Weights of a small GPT-style language model, trained from scratch on English Wikipedia: 7 heads of 64, 6877 steps.
Each number is 128 + 32 x the weight over its row's rms, rounded and kept within 0 to 255. Layers, rows and columns count from 0. Numbers have three digits each. The size before them is the row's rms in percent of the matrix's.

# up: layer 8 MLP up, 2688x448, rms 0.0515, rows 176-196, columns 224-447
# down: layer 8 MLP down (transposed), 2688x448, rms 0.0461, rows 176-196, columns 224-447
# gate: layer 8 MLP gate, 2688x448, rms 0.0504, rows 177-196, columns 224-447
up176 097:137124102129121098206149067125153110195195091112076156127112144110128104146147111105029155148118111128163142102075149143147116116138145157112117073138130219080129092102178172110152089139158088127145141133110154143111179138098128157161135127125155135136146169149144127177125143080174134128094057129092110100072140152145090110133140142125166150077116142123095110167139121113142208171225207137100149145145151101165125111143097096185104114124092133111154164114107118159064155132151164158138123076137162153171106141136151151117075187186157139174124109159143114140115059119079087106118143209094180142144089104082158164129045074094055137129154174108116135167063169171134126128138
down176 099:113157088116130166158078169155119144157119105124151103121119144096153133113131150166142151139098137131168180094127177109136084059134148150114157208106146201097167167187099113111142114157141129080130152150103104122106084121150112118112135110111144179144157086187116139116117138135167124102171130132113149127163144105157158097141124147170130184146113255116158149193133160112158045146110079169164116164129133208116143097115101140131129127117131168088100107173096096086151152122156122138152169115092143158131034162154126133122146154131132169120108171140139138074115188130180143102091134136140136117119205168074097112124118153100171117117102152153142145131132134138155164165148
gate177 106:136116158168103085102171145075154117140130176110176127119170168170088137147123161081211096118158160178158084148134179135150161043147092124103113107092213109140125137159110127139145112133160129163150095113103114177131098101198099087147186202156105120110151109128117132146125144130123110086099124137108156115092117143164158141132151120120138166074109139125141165192136110129114159135108102100145097118166154080122141092130156132092126111170151076150204187125129065170177170158098142142125111144121150101125196129162099112146188189155093124086164117142124120170154132119125066092126123148133187136129142102070207114104110131136110106166168123096142121086104195144131139145155
up177 108:150183216174145157109149112112129125171164134132178128155091096065123122127122159170104149116104157128144151134150211084077160140077139135143142139152176144131081136193124127100130078180149136148116147172091152080140129133126106117130140102131142155125099159138132110217083135132120050187087116113118165143134141055102105135153149166121171145161165115137159078123248163151145096137148113137139143164128107190128064106139148137149104132094152123108149080127110086111109129140181139132163070133141089144142174143157117137150109114151100130145135086091099138156108133148148138162170117097130113156142183119125174177136105197125105110104199121113177134073137172128131115120071
down177 106:113087151170074085139133147127124137133175083122084163106138146139132140089117107134135115136105110127159160161121113096154121181158109112125139066122199133182064076089095150135149074145144047179120107140174153207105185088141102090095129148161106118139139105096169074122124084166182138119122113170109131139075132179138123179139152105141073136103161096090139148098109091113148165075114157112136143136107156115103152110138168094133101109165091061136116107117092082053148136203086163088143165076109179118143122129117130188095128065114095151128128118112155145054159121119125154112168123164108158185186106112074137108108192195197094164134144142089111102127119100164180114116156
gate178 098:146120175134103086107077109118173128097157124020173109082179116094114099045110101155152067111115162094132199075157164108133097096081082111151124119140153126175084138108071088139147125133130139076158157128125046123137120136111174119169083101172132139126179140091148137176152117091089177110119183130146122100135089077129168124134149090120151146135093106129109110199070129122156113132185071116128129098140166084136100098105159100156161165159097074097084195118145134136151130148074112164152108118112119116112147106122113121132158184156091144153109145125164180141096101176157124121120158160158153114110157166088130072115171137169194109119164131136118108128112138117173129099092
up178 090:166170117163147066131141177069100108125089111114120142118106133129140175157154121092111150107101131142073143122152133129100132107148151101163167148181179126130113107099135109133087154186102114135148202105125128192132107137176125134133128178146142060085151126118124083151139156133085133133081125126137097180134132107171095181104135189115175129100121128111121102129121123129113089140133139103103077130153145123110122155134126128177137130130176104142117123121087140068172111089110142121078077147143132190164148130104108091119181170140109087160105126154140168127129110114098133128182193113105100170135121108181132224142058136129083106158148101142180175139146169126104104180174
down178 091:123111145129136152128143139148149124121125111079119205107138067131071149143172130205181157145120149111126164133154093105164115109144074129084125126086100149122121130137145153177074129157138146117151129131110125116217131144097161130163170092159157136137142107115145166143067086096191183162134127161126141093081085093088174062180111058076123102178139192168195128145106147104171119124122140120151131112116154144129123128101151158137111162138101150114138096142120191141074125111086166126118160129211132093049154127149155149084176117124109166118136121129143149096132089156159132105169163140156130114154080183057153129145174130132122146082139135146090115086083102107214182118104
gate179 096:135134109103156113147148083148088139127113110144068136146123087180130112082141158124129088122180116125141172158155080134120153132106153188158089092142070132127114105181118180120087132179113204172075093132120139171104160155105146119139106169105141099160114138120136170163116076115127083161081152119131124081122130077171065109094136139142137162089121138118133140100142165115129147089163173085147192154132150130074108134086030126065155046153145168134174159136056083168102162119159137103111160196098147127113119127119098134140099173115085122128134152141115103105123145114123124066110170187161207133064127164143095091162110084178159101105100136081159109103183144139084171126144
up179 096:124177085146131144166177169065152110146124148132122114140182133121123119103097166123087130137142107113164125159106173141142119175062134160136127144090152128067200154096137126102161146117167117106139122120116131114174145131082148105153110080129112084130145106118146143066123130168144146108100060179147170144093136171150201087183176100188135107101135154131149135093159135141172074188149135115090114163119109162187114087166125081114121115081145140198095124149147181164125133142131112141135128110160168175132057139173192098181119133131140064114132128116112145091139143081113115151132114084162116111181130143142165145143134177092129096133060131119157137079148056109162145123141
down179 097:147114142172118098087132111208159120144169121105118131097140127129132125109117085125123135121182099121111154092150115175110154127138154104150077056189098094107144064184175128116131074176100076125183141154104137112126168104121139090077096114107107157091146130139064095142099086066133128128084075112104110118100162125175117159089132082148097124165108188196079118126132149142132113122111113078151166135171117148116111174116108089194117135191125116058141193169135123176132140138146185172123117083110124110146161159133105168139141089187147140122132169133100081143114132124113158095185129100101158152141076142162182092116125100077084137094123116145104129146097165154060131133059
gate180 098:141145136121153124088101113120110143172112084086126071110089103075124186117145158109230153081160128180151128116126108060175137110137084104115143151178175151110124072169150172196126090144127087119126159121084129097119191135084147135130129109192169154145086160170127136138082102091118134091153156125172094080163119136096088161126148118107194151111104129123101158131118096141115104111072114178103153094079095114098077205115153161156167121110115138126130091144155129105179162149147161177205095145170107134146104102158094135134135143171135125117146163092188135150135130135141177084142127119182209120092097110083121110133072170162046117100133187165097128163190204169093116168103
up180 108:109124121114135163085092148205127118117138104115093172107155109123196117112186078094067138148130137106161202127142175136113099122133153171113141194106152073156134166069143063124190176115122146168180109127148135153116092181124162119062125150094127111141181143066149054000158082158137153063036088132133170089130123150086136104137144080129172133082087139089100123034120142144159089119084068142141098149139127148127122116126198052133189131158086109114115190205169123190118093105079067168135053123135096120139086135152124106149170085083118088103124121164114148103148143163100148149095150148109128102113132208132136080132166163088146080157162149059171144117187107152152124121118
down180 102:159149138084163169078087074116171144121126147087128123126116106115125083104102109138114189184112089150138153150118114173144097141099117128175111076131132123101106165172147072135091146186163153118131147142105162167148059122109094175025124124116142126191145131146093081149129115133130135125113090108102078156142131171093115193122154115132178144117096151088062148156153139086116111065149119117106130160118087164104169111102180149119144177107110118143145168144116090085096159160151174110159095174104159075149147134154102136043135108134094184174101105211163145138113102184162152140096149130140146160126128129109115128130141135132142165107169074096096151143187151101120129172121
gate181 101:130079075141187101104175130154136134138111065095127086102093143130114129077123122082118169156123123123105156132173140101139143106176166152175107058176136184132080096177156136102108099140081162106171181035201183108148090106179129119210115139167147181157104099123130117167116109142147083141110118117120081114154116147148115171186187172162119088110141139143201180139110162077100134144127140088101179125112135064127118117196161094136079188196104149129103121102057143132141116101162145104138111101146187145118116187084082078097141145076087131040112153088127163098088053159145110096108170083147092132170122104125153077155186102120104094141117167095180119172113097148105081132115
up181 097:132135107138154142166154133111113140121192130138131104106103136176131136083095156182160121133127199134173156131135135136119094085149200094075120114108200163167135168119091136059117109051070140171146136134156149123154161061169088100132135168089089133102096111096113198117148166115104071131191149125150117078167178125161108097107133153113144070165133171093136146200124149101120122195148139175153088156089114113163138121120159090141164123148130100156162125121074113077187125117139158112114103103124114111098130085129115136104160147121183078093089147091101102169113112186113091102145133125127172105133155090157175134132117143149095106113122145089105098160170142111102072083157
down181 105:136058169157165110175148131113058114181100102108112138120114117163146181063116175131097130164111133115135145137097133126173108186055142051176080122115098120131105125144176145136109171106133168160131132101134104093120092142176180176138119147158157191101118166103125121150029139078146091150043118081164138118191121114149166161131099113159181065130142061168161156116120085138101168126147135127091106162118125075112153143137106163120100162121107102160103132166106105086140106099163200151067108124175118192167174081160088104120167135094123150115115124102116158104169143150142120146136084115148104108161093107082094143105112101151160102103178110133111080157121072128074156120067
gate182 096:042117167171092109093156138153115142129102059073109128050055113180115138123124135102134171134179097169137220146064152082103137113132106099150200104177097130199097151191111082160113103145087156142094155171198108158177112157121056121127167127144153130173140101166076147126100136123150148142120097175181104091127087121132112112127099144095088129142139126146080113161144122138073119078101133094108185202116116122174108175066113140088145122132094175151165173098154113096102108191152119082125125138189105113088078105151147180161135115170175142083105179116117138120122138106108165111086138163110143152086132141077070147161156157140168124146171136110182094103170150104168146190102
up182 095:110136151075164070135122142175207114156132140104144093144101047089176149119079073199147151159140244145157131171168141137123112112113037135097132161082074098142146118111068139116166102081121140078155144108139135114061110156145096150057156159171180127118182092151137084085124071175104116122165093127129090136112151076106175116105134093047158165195141135115097076120146115120116112121075128099156121177131135168098078108061155125135100156178084136122122094137200118170126120129133120085119103115095151151047103133104142145137109141131130153112149133104145114117153153114150101113109150166108168116143121138129111127067122088182121115172095113131098105097139138136140166127191
down182 098:036146160118097176089085131222146149181134119080160153171118092128095119125070077141110107090154070102149141208080114183117064122136110113123105177132100137135116161140143119095105104148109118147125140134109134175127093142130137098105135116094081101153081096173094129154110083098119120199106157099107090067164164127142159177073135102110152101209121150094132155111173101057096107128202131125049145100093192148122147169126130116153119121203171168163138131148125156166055152140132089120119086060113093132066147130114130162148111128102151130120144085114139087156074071103143127149105080153064152048098154146110092134130109104145192131121140137137133105119190151117106149111145
gate183 099:130118155137150114101084170133164146084085187107104095117107142121098154129074031097068094125137175138072172114096129155050118143121147164134118101137110094138121134105121142145170175078082189171129054179163112093100086059135150144141133183183101103121152156145084079105138108132149141192099176110130123113139140155175137136174164101090162087130125161123124154134074117062079093176144086168098044147085105130156145070113105157173095090104121117095105116141124087111173076116129062131176134096137109141083149120120112142125179193110154150074161132121175161148100146125092123117109102155092147151102100137136126120113114191137161125192078107095114106202140183102127131148128
up183 100:078042129162116112136121139161095111051088160108131098153104101076156107081154110115112125159176125169096160168177115118106087114127099068135198140120089118137145093122115129123181060136158108143181155157103196128060145130132120067090115187183120120127121174066096190121124129138105124140129198107043152135131150177159117156111077140136133136125087137103136079217159167109087186155074122136127184144101101120124128118180152124130130139163112120126120000106165069137109127125135154144124106148104091108090137103158146151111144096136109153154086205121150160152126161108107108150122129096154126143140145157095057092201114107098131106122152126119163094186156126106136159111107
down183 100:141090150105136165121111127187093111058148151100066102150150121129114135175137012119118103173193116172110174142168149210143185127175152164152121108092098151152101157149150094110096081080136152162088105148137178147124142145119084119198147172188122081127130123179122103121138127077144139097134152104159155103148094138158153161073134080134183159123120135082132160182163139101142125161121140132086093083160106108229128179123146091073114069076131128130127121095154092109162160155120087150133147118134068109125138067099196093095185074124122083108130177148103147120142120125131139124062121155078163093128090120107169176136119075099131161179127138104130130147091135076103151130119
gate184 102:121170156159120141104163153098223158152113130170095092124148113124131048179087169167194119149175154137130091147124146106144163085065102086152108076131100168119089161127131125104093095090139125116164083135124148148159123124163036087131093185186161143131107154153121083145131231171140083124148137142080123080128132097103143138161157138144131095110121125108118127173105114148067127151143116147152131114104163088146157135131131046135165129124122146129092086150168151162145136154119108051105105114076146121077154129118093098132111171076095126093181126151091187110137086103092142110025100143117146125116152133150176144133123101104119099137175092157186151102095134087154178122147
up184 098:174168072097101122171139125135093085167137161195164113123073127130057165124169105184125119167105136087136162095151097115132153098203077141121109124156110105123136100176133094172143120138081169157136094096103147167070171150135136118129195089116168057105160106134164162082177146128107099117160067141097103120108056124170142114140074097144114132171054147164157174152136136096122121080124071132129087102084131076115092177134118149109117075182114128186130175157079101078160153101111149141124135160118105148154247118096057107068156106078137121141090144156113107103102115157166086064180129121163099128099173152109081107152196172140167132104170135147138137159158150134112106103083
down184 099:139117132095113145106095122121126086065158176110116106069112134102178133083088155130104174129130135114074128153116159123125125124187144138110160129159145167170125091147121177102102148114152117161075142088133133096109098070095109144127117113138060141089117078155108185158128111092108095125133148115065144102175140117059151118163109133130071062166095105126139082121078163141135116164171136150108192095185124154083094091154155180183132144117167192063095188110158150064080104159170139122131119135124094111173103169109145173145112140111104104127101121099136141110118117138065148143112146146132120137129120133161154108195077115151152148119095128133065118118117115123192091152120
gate185 099:090166132096097099171112083135125111116146135150134083122118145137165169135135159056093065144102110194151141153135217114028137107131135133140106111150133079108112165139124094127145109149174127167119173129172124107112075137156112078092169122111170108110143136173100083148091129148101126139133098115121099103118131138165130163141170165215139207099200204163161128129086135176139178150134171122168177158103127172124140152114175153119112122134221016097194125110066105104120137155187094098146146104084085100181142133113078170135135179099069135085178140151082192144154149141146100139113104166135101108125109112183150106116112141114108121176171131135134124147192138109069149156086
up185 097:136182164088119104129097127151150118064142123133097150134114139173178053150135157099143098113086119137142085106220089109182161096067127076100177126166164125103115116149120142106138145155147101147138176153120125055134055139090133135174117174167140138106216064144183123175125096091103179122132086121078163123190074152184105135120130065172110128126147173083143150140102107121170108132153072114105138147137096153074149099148115092150111124101134139096146097125202123161149141132181135108115081130120141090167161172196127163152172153110131176161108146127096180133141074147119154106083161118066112115095153084121109168074095174124167150135079100143145100188142072158146177189109
down185 100:129121159092106145144089121149134212083164095092037111106125160126113174153173137100098130199170111131100123078116139117112147129143144083191070177097045189162155143118084092129124100055123101149158093145122102132158077118149148126103154139146114119128158102171101123161128146117091120114099146143144175113129156153100149126153149100177156201174124110122121138095131133125177194094118183086093134143164182131172123129115103099095162152196185124151128120115096136089064159130078087119131121139058129142114116138100099142095074102097132115089123131172109147112141126102123126105183115114109162197082116103153124145144081117096101100128161083086114189127101150122106120111119
gate186 099:119113081095144174100149118109124188147097175129125188126117131104136178118174145145097091181079107117147104157136199107112048126123169105143129122162107147186147142080150131133062113178169136070179140107212153174119112126103110051138129118086196121117123150106122195087137071127140116054094133137151182126111120194118129175122131118137086178154120132163161126140123192165139121133101188137132198155122157073076107105092130124140145127159111154082073152097107162152110115147138114161123067100187184146100053117067057159169166140159171112150098183115097142138125150114144145085083113049109171073143108114163139155127124163115113199168118079147088111165105110116155166144135
up186 100:132159079070197171108151159099170103167125079095143124140082139178169131144109180104136147166122109121191103154128085141129127075105154169113123108121116126092163101152188104121108139144088121188122186148102172163145158133104128085151110121111143085100085149145188075086164128167140082155175103086101079184119107134107136114144116154096097108092058104143152135159147102184112120123127103090128139155163115090130092155180108069098145148108086167132120143101102094115154110108106109117108184085142100080116102133093097121169200147105116152104129146127170157079128152109134163176043139145192150159139143099121120145107144106092131070098122090074181125094095114084104127155128
down186 100:155104171162170109139104155117157169119189125152139137119133136163104127096163132120130121083174140164139207146150140172061108173097060166119127125066124146155137113086182109158098092130108094091166101112130090229090151120153115139120120152144047169134158170142138116097073128158094093192089172111132148104127130134150104061155022146162129070130113155188136128143153083077181120082138134119134095124141149134104116103176114157150130154163145087152144160131086122120136143136108161108165090112188120162099083152172163126094107202083070097103107182148150070047174130164144069149172122175148132068128071143094149089136141162154160150134101137148096103129172181126062073161113
gate187 104:160151152134156094086113157134068096090115120087146148082125197133118143110163170117127111175114107134047217157125170157093156121124091113184113173168138137159083170178090128149145095167076140159174114167130124128095119109146114152078144113047151072164092120098101108091106052112097130160090174158180153130123124119164159137124032114154107150152168147157100102169113137113191176162123185126107086182125127119147126066155107132159161062124121128128138089139094171139096186126090122136124151163181170122121066145159047074154111159157140087143163147110038105172091146115118113125164150121155139141131122129098092111118153095164087159151111073125196124151108125125081079196146
up187 100:122146102144141207118102100142127157086131109137139137118142202162119168146142166183130132043132121168127067142161107133193139156202122057122137146181097115099106146146134147143077079144101121158140130158154141068118131195189102160132156123103122164196140176204150146123178094123104123130128109113122099161116088110145100109134133120097171151178162130164128072164095122113138150142111136152047125116203105075150146149120117112136169123204083212174188082136134075139137117120134055190101131128118222140178170168092144093093128154124132115103108175152101102184169121154105071168128152070162095137074083172128219146088130135095165171110163105139137148129135090167120123150150
down187 105:121138153112089141062117111114146120142114096167122056153204129134158053162113110114130161124172125116076083152119111137127150188161173149121123164116104152086106103157138186150139140098149147107151113107128105130119136126121115138088092095127119076085116121179123114116074076094104174110149178162097160146123157187141176157111057129120157140097106046122140142153169125171111078135096102127178108107140143156127128160109125178101117121096099115151139100150123130151083137116134113087144108107093135111191140101117125096144106172167097144141073121091131124129126086145127167132122164154084207154117185094129129115092147105143112162107109084104123081134109126147106085134095
gate188 100:086118090142209069137107158072174171159073154125107075104108094084101168089139092109146091159111148155074092184127128154106102105156147125182104113104173135148187162107183168132128137138119148115116178103122186172159126162125116217155091173176128142112173129115150177116130123154091156108119117147117114115152148134141140147234148122089223064079146148090136151102100150174117131086159123134057150121167075107120107151083181148090198062138106150136116078107118144106123119133159101120141159137213063152141085098165101146139073167135149056143075126099127140155075132141123138147178120148093096104122157093154128093114140128038126131166139167184111127157079142126204184134143
up188 105:108154162130178134169081113108110103097114150131148144153110144134149112172138157099109154107107078149144136151147168080145144087097097093155165128140191117125133158134143105153097116130168135127096102114105115142095151115164140125077133121129103144131107106139192098187118104092193050123132144162093108190131161146162183194114127162145106160081094118133142146160142148143221175148139127048121147113151195101132096166199161147157083191107151106122199144201097158122167108142122106099127148096074091096163153185130116090080165092117148094135162163161126139176132130141138159171194160065161141223115135131170195173113129144138145132090227130098195161141126111085115124140116
down188 103:123132168088082127143145139154098117167170134158096161165128081082163118112125108115144111052168142148076116087150147075105142221107174194085137169167157179153113157156188136136133115100102104106109100141142108081121112185146119122076088091131139140092152129104115134104129119099113149130066106129077108130121111085127054072140109115143115172179118144115135150108103165176148073166132151157164130133146118141053113139120119123092080125065128126147111159157130168208052095163140108125123149112138156119127144100133140096091107145139160094136081094078086162134140082135101134150120169161133160189123163139085127136182132162153043068138052104121087140077113170162049141191122
gate189 096:063192135197124088140108124123117123101115161086134134127126135137035117126104141131165148100176148214100091135169066129134144140129078156175128089142127137096175136105167169103097120119144117151102062128138128073124107155125181133189203193138126184147168107175084156095097132116153124134165132150121135153125110113116182156171146158134077056066143156141137072109122099143135108094112158152126103098096092101109153167105113169152076132099147166091100080102141089126153066219133160117130112153186144155099197138134146134162195154114118050100087187146149102110083132119100102163115097112112108104181156128115111112118094142175106150122134139108103184160119134109201159110118
up189 094:092135126110080126166094105087110075126193121151103133133123167143132146166137065070096093186115113158179101101176130091168110133196145103028101183163183196172104136073167109072160142123140133167109157142126179169114161136223121152091127141231129124140135144155173125159110143150139185093080126133122091153065121156105117162097129111169135096166130085103164135179130109131200074082126108120172077105133109142152158089159164108089158175108168124124141160147159117120080095156123120174198098098120081190121087113138126158124095088095113117137132152131136143142149126136144092159090108120177125140143102105158167122153176126099100226114126077115106138109118125088077130104162
down189 096:113175119106114213104166120112166148093099154125107103150123110079143102119146121157096065166111099121098125132118193111100101171055099096154135126115100151147109172151108120156132143116138169105117155128095087181139174112110160065110086087080111105146106119107135129167108107159125111141090102109129081088109067141120086148178104099080129098208127154077106184121064117150111124147151089126157143170146150127089104140079173122145096190182097136136155153097130182093162171104094159168078135117072111077161088163084136147146132079122162174166185120160060165134126132158124217126142187139163106122125134141166101095148072165123165058110146131146150151096167112169163120148103
gate190 097:139128132137127087165103132140181189094161128099146134098095104199167113074130122094120137135131109173103137127135115145109183130103165053078206166148102129125067100166152146101124082130173107099154207111133110120206117116131113109135119097194140076159113144124147105081185182108152136106079133117114118046135152035088174144164175108109158111150114118138154074187150154119108096080152145116089106108152120125128162094093150129114115171134167171169104121104130130117088150127140086119123063153178058074138112117118121086153171120147137108150144149146137120125084119118054141116063133166126169103107176089126061098131118114155102132143142120134140131149150080141192151161141
up190 101:145107136109091117119173133081135146141140193118152108045149113146117124163140133137143130107179118100106149157105149109119076095137096124153137149107070124093116137130171088114114124126138135139176158106117120082154168126167129146115072095154157127133134160184089151122096157107104107126053149205096172150102176090120124112106114127159111100114114125158143097101110118171063148096151092151115138137079134139208164155166120129164103074197121095107151143114120152147138148092130172072146125109106157133102094146112122152122166113134096142078143115085102183083102150110075048133130126158159133140069092102085166081088097061170128164129090196148150150163123091061149135155093
down190 102:153117097120067109138141156122108076152058140115086091120154150091135123109079143139105165163075129144147114188079111134110092123214152145176172114096175123106143045065139057048140157081145112149150138143137090115110173137097163094151158144083145104163107070157094105121106085139118080089113166155080103151139150128023153173160087132159172065138125147129150118126095119138048131158115129072147050141166155091120166151091195141127214089105134107206124126112155129114179131094124181122117118138155081096163095138104139154121155087149098134091127135138149122159151114148147086148103135058083053135075160125101098145162120088138142149108133085102081124155118159101121076189122
gate191 105:099118158105184112087112154185144126151086142108163088162170145089123179089161169105150101100167217132104148119165136153108118098107152082125181088173160216154154115174129130168171115203081127112170082139135151107114177142137141126121117099135177133170131110103067140086135140183087098111179179131142145130192105191100134134135137204119181074163121146113086124130148105156163127163099124115145120144192049121127169097126124151073095102066100153141161130101125139085043127232106149169150148105118095135047177088127146146179162162138184154124165131104143065174077164129149094134081124127177111116128086137148121109155116099186114106170090122173153131162108133135084099144120
up191 105:125139109148188152127177098085091137054171083106127108106138110085142141099145083137126123184132132166142140131129186161161116101057155133100086117094123208151213143102128100148137129133124109123194090186194150123168127102131149090132082118109101154123098090146113156153143140117118131106153115077077147177126162167064077152179172119138096118121101125169156104117122161089099117100122120120112123094131104040175136104156153101114151172080064055137126091164163153193077148102105093131098114067104106157127147129114168174170143186156130143126143111099146140132169121142037118168170126110170112136119112093158144146122132162148121116134145056112071161126091136168139081101176
down191 105:105132081154106129145139085118149141139117161059174158173105156178093127089144111167128188091181079070128121062120116120106132139158118134205162167151172061130132189071106125129153130088129102189122122075113142152147115127151117158144081051146173175151092129099114176182159126169117075107164115161116138080146180131097119105119097080150119184122128066160093102104120096082122121155091120144135136145145138084147104092096095148137107085137163083145144075137150160134169118128137055166150115073079100135145164103158110063154078113101133151080142060180118127127116167136138134179135139121136074170110128072111164149178129119096142108087150108124114108111197110146167150123108
gate192 105:106164136127162150166162086135115181103179122149116126109154179149177166142100081121106108124163105123107081132160142126061145114099111049127166107127089094110098200150085151198123159176126134159087165089146158081104127165179155090079155153191132072157139117179074113150115135126149127140070134124147147113121124082124128120145132150105193132126157155152119067074107131075150054094123112137142072132117110179095115105081072130158147081112137143118121132126072154101070124137072082146136144141113128154118165102125078110106112106117138151121159166130114131102128150114122092106099061051128044106069158113151159117149113126113146119178108147122117094129150078154124096124150
up192 104:099141142115093184154071124112166134158102135173086158098112153093136107088171094147159114152130094099104106126143148115185135149087131152167096125195180177103097152092139140154112146097108104136124110148147098113155079137145102169135104070103142160143142080102144130113072096139110163172137158175121094095189111072129174161195105118120099066104169124137170133154149146108107134157120152120141129114089126101149146115120176168210096090087077108072149167122143177130156171056158141148171100087134125137100110148109165133187078089145134133131143118123129147166134182108062135126131123145143141124134166138164115103140080099123168083177099071109170146132132126118231148106171
down192 103:148140135117083154120154142134079084127144129119141149130139122106115102144160098122125154144121147143122097122083103095128109149126112111161113139085194122172093110150151133095101169166126170080169074151139082138084156075128131102137111115205074109127133136097099121179147078123114106071158119127100134128136158127108127101155147103145130141165103147086168136102074129071133180147110107189064159134081141154128157153137146131134120149144184166150114153098155118124038160164130075128178168146177118136151089091130151096138159172129120200179184157143084060122169106105143146132112123107127119123152147116151121095168141089087103124069150133178081157106093101115142146133200
gate193 095:096151204133093164162121101107093129183142151080113121113114174094127140149144150165237113130155172139097152129088111090166116104130139084138188153132129084142082080181092082125148126109138121137129107163097095121147190150130096074147115073099097122196136082107105142176123108140167093110131136137092179196115158179115134110150139097143076108170118118152112091160142118121117041140130109140146144137153127180154111184152099114138159067102147141168117116112114093129146174136109186130108127113106150124116115143158137093155149163178119112131142164120136101136154114111205093118098107072201146176094167134085043088143140099142146115131150164160144158123135143080091123150080
up193 091:124123154114113116085166169097145123173080072138104135129110115145119141112141092166090113101110099108117122176117115114206101096119138120127133153096089148133071160143132156116133142121131191097148143093154192140117103137087088185150105180116153123075118125112077153107117101182117129124091104145112117101173148117114066126080122120158189064141163144150132129117131109100134119159128159072105133108157154076095126151164128044126147105157217130168171085135133117147172156134125135102139151198093144140095127127088089161125109148126132126141107109133144122107150087120130161121053116155118154125128121128091164143127146076043109137145165082147118102126058170168155074090108
down193 091:118158150136106106176102052126154102046116144107130157131152104145139076113122170131131141100118185119138174133079107148117165141155112123124145131199151117092129158125061110089112147080130066180130114126129116148147125126145116090109152150066138123143149119065173154045082155103091111161189167097117169183156135146155199117137112098100095119162121204134133142190108179125139088100179029099110158129130122135146135177147128163160094153113134173132147183131138158112091133107149210166128102085168145141144148141154098098129194136165182105138096124115150075158166111158135064107162200082150156080206136157147118135139099132203095129139126137130144138175126116103125151157083
gate194 104:126151132156145054096143122108157102156146131096045134134175153149158135081153170056126142107122149064113104130098137128103103138072153090092211133155128138146126124162110126173139124116074133124185117154088114173088115087123076131071122149125176096145099119143169113124130220157131132108081073135097151160151136135100081132100136176132096160101158142127126104151145195119081097137098179129145147193121179091115171074157111126144101120096141117113120114137088138127102133138127127098201146142131188197177179073169091147201119146128119127094209161100131197131080141068090106156149139142170090133148149117149163144091176125133145140143141140128145118152167089183096125129133
up194 101:100149120164096133108165139130145171151130189067078090178123118137174175147127043068087095104106111106095105136168141104180114094100161126121112156137103150139127130155171086071151136134107088171112205090144206178057070112042141053139105092113125136094106069155095112114108154122091114179102109117142114137149138160121139102112133134087081153124115145127109107157101093157090146108138129090081138100136128077161163095105131183080116137142056143125105128076115175181136136155163108092115094052113088132182171114062125094138119148088127105083140135151165191135117101085151105090079079114129096074109170097131157132140099087137150148141102134119131087123163102101177151154086
down194 100:091122113141088139129113136115116133152061120098152102182123139119062130129160145077105199154139138113136103184113129086136124166101089135146159079139124141165121137157082047089112132086135126094086146125121147170092128115172148095140169145149148070215114116120133166139112136151084091076146083130088122136100073123136093118139120105074128143161138091123134232081169144192139151130092110180095166135123145139055109136109128070091147140113094140166163133152140138067206072159144151133112166108147127117149119132111121161131077116219148091172135126146146161141069166173146132110144162151131141162070095176098100145066169109066118096079153123106121117087135150167150167118159
gate195 107:165110143143141114184110098140091134136139130123107125096172148152146151159077147094124151149116106102061144119145130142089129091151149128169204135113075124133099156200096149136159035151090144153114128062079098117199131095126143159115141174178123113142192155153142080188111102135120117075119167120099078181183143179107122094171149162128143109198112141159135115163182167118177099124072104110151103118108155121147153149178125098132094128176095070144128161111103158108116164121103117102204113137109180139102223171102098110162201131146105122130175163084109102105044115141102141093166115076140203141121117124164121117150103045151139139154115121111113115179177114098152140120156
up195 102:141140062105149113106180110103111082143185094057113140118122086173071148106139162156123142156156116105094120153151125138131139068137075129114169168102085098155118077132121122096100089145126179180139130121128112112180117079147104146115063099166107138073186067157122130110142091076103143112092097137136139130121088094168149061116084107109062167087135136137131153110192144102123130126208170089156090100085176091124122103075108192120139122088155119115150131094125140123144125103088127140162150117114100171229131103112070154087123152146094125087139116131104138120110176149160104135084187119168103173165193092075147141087124078145044146098134120121107131118108083125177114157164
down195 100:159055180108181122145170059087171133185124102189152120090141102100175137170120159122107156113152172173105184108111177154083098183105128121091141184125087137114128115122115127121130144107157118091202094086099093126173181182063150092118145112080122094138120140147193142185162144111156128127155096085094131114069144162118157107111153069187107132174163159132145116087122202157216131155149110120085146075203164220078163082163146099128099148103141091126111144078095143119083090170139097129179125116128129164124144115128148067075190161111085135129099181044131153202151172115133082121119098086150106125051136140150127130118172151134187147121095180114116148125129119127111141087133
gate196 105:153151134104153113164103170158187129178101131133107097118188104184120185090129158136191156135122099136111087138112137090131176113145091042133104119143135101125138107079125186188130062148142115083121180060170154126165172143126132164100107085200222156120151107121208139121112101147127139135131103166211076134155141079123128146181116157163114144086123158164099143155130104095126143131073133120086112131151130140150203109125139068097130144144121110111081103136096127171139171138128123112169096083125140149138135128169080182166115143136186138114120150154104155128126101095100104140126135170148088101152178123136068135122099093118181168166159122167133093165111124167157122092132
up196 106:133166103089121110155120058059133174157153178114087126109104113169207142116122097063110094132159123135134177133119179156115122161108164112149121114137147105144150124132127141109094150153125105129126147195116109103133155118167099098162121147149122096175108110160126192161132174159106131096100112164146125170089106107144084115133179141133154149098158110137155114182102127122177097137104047130169098092086106176116151144093117123123118102100095125159171127176155188116122139129176148168078168064042101116107120124141156109152128150116161107105141119161133177171136159135128222133101108174162110156101118127146090044127166170029197082100195135104112139149123189158103125101127
down196 107:138112140150135136121133123113103101212151133145112126171114095157163057151123127101145124130093169119094128092124094123105140150156071128104112103133143161212104197051115122155163099096123089057144094115079125139090110118169128079096140103148160100115161123131129102123088158161129160063151108162125070172116143192138122178099154116098142137157132166167132117148087178066096121123095200102131102098089111125092105123096055108167166108128114092080097195120163107185169096106125092076117149133147096136105157170117113094133075084127126151112134125136138170108156196116131181152181163115131131146136076123144174148108151066193094102089098114118168116100133122133046143111112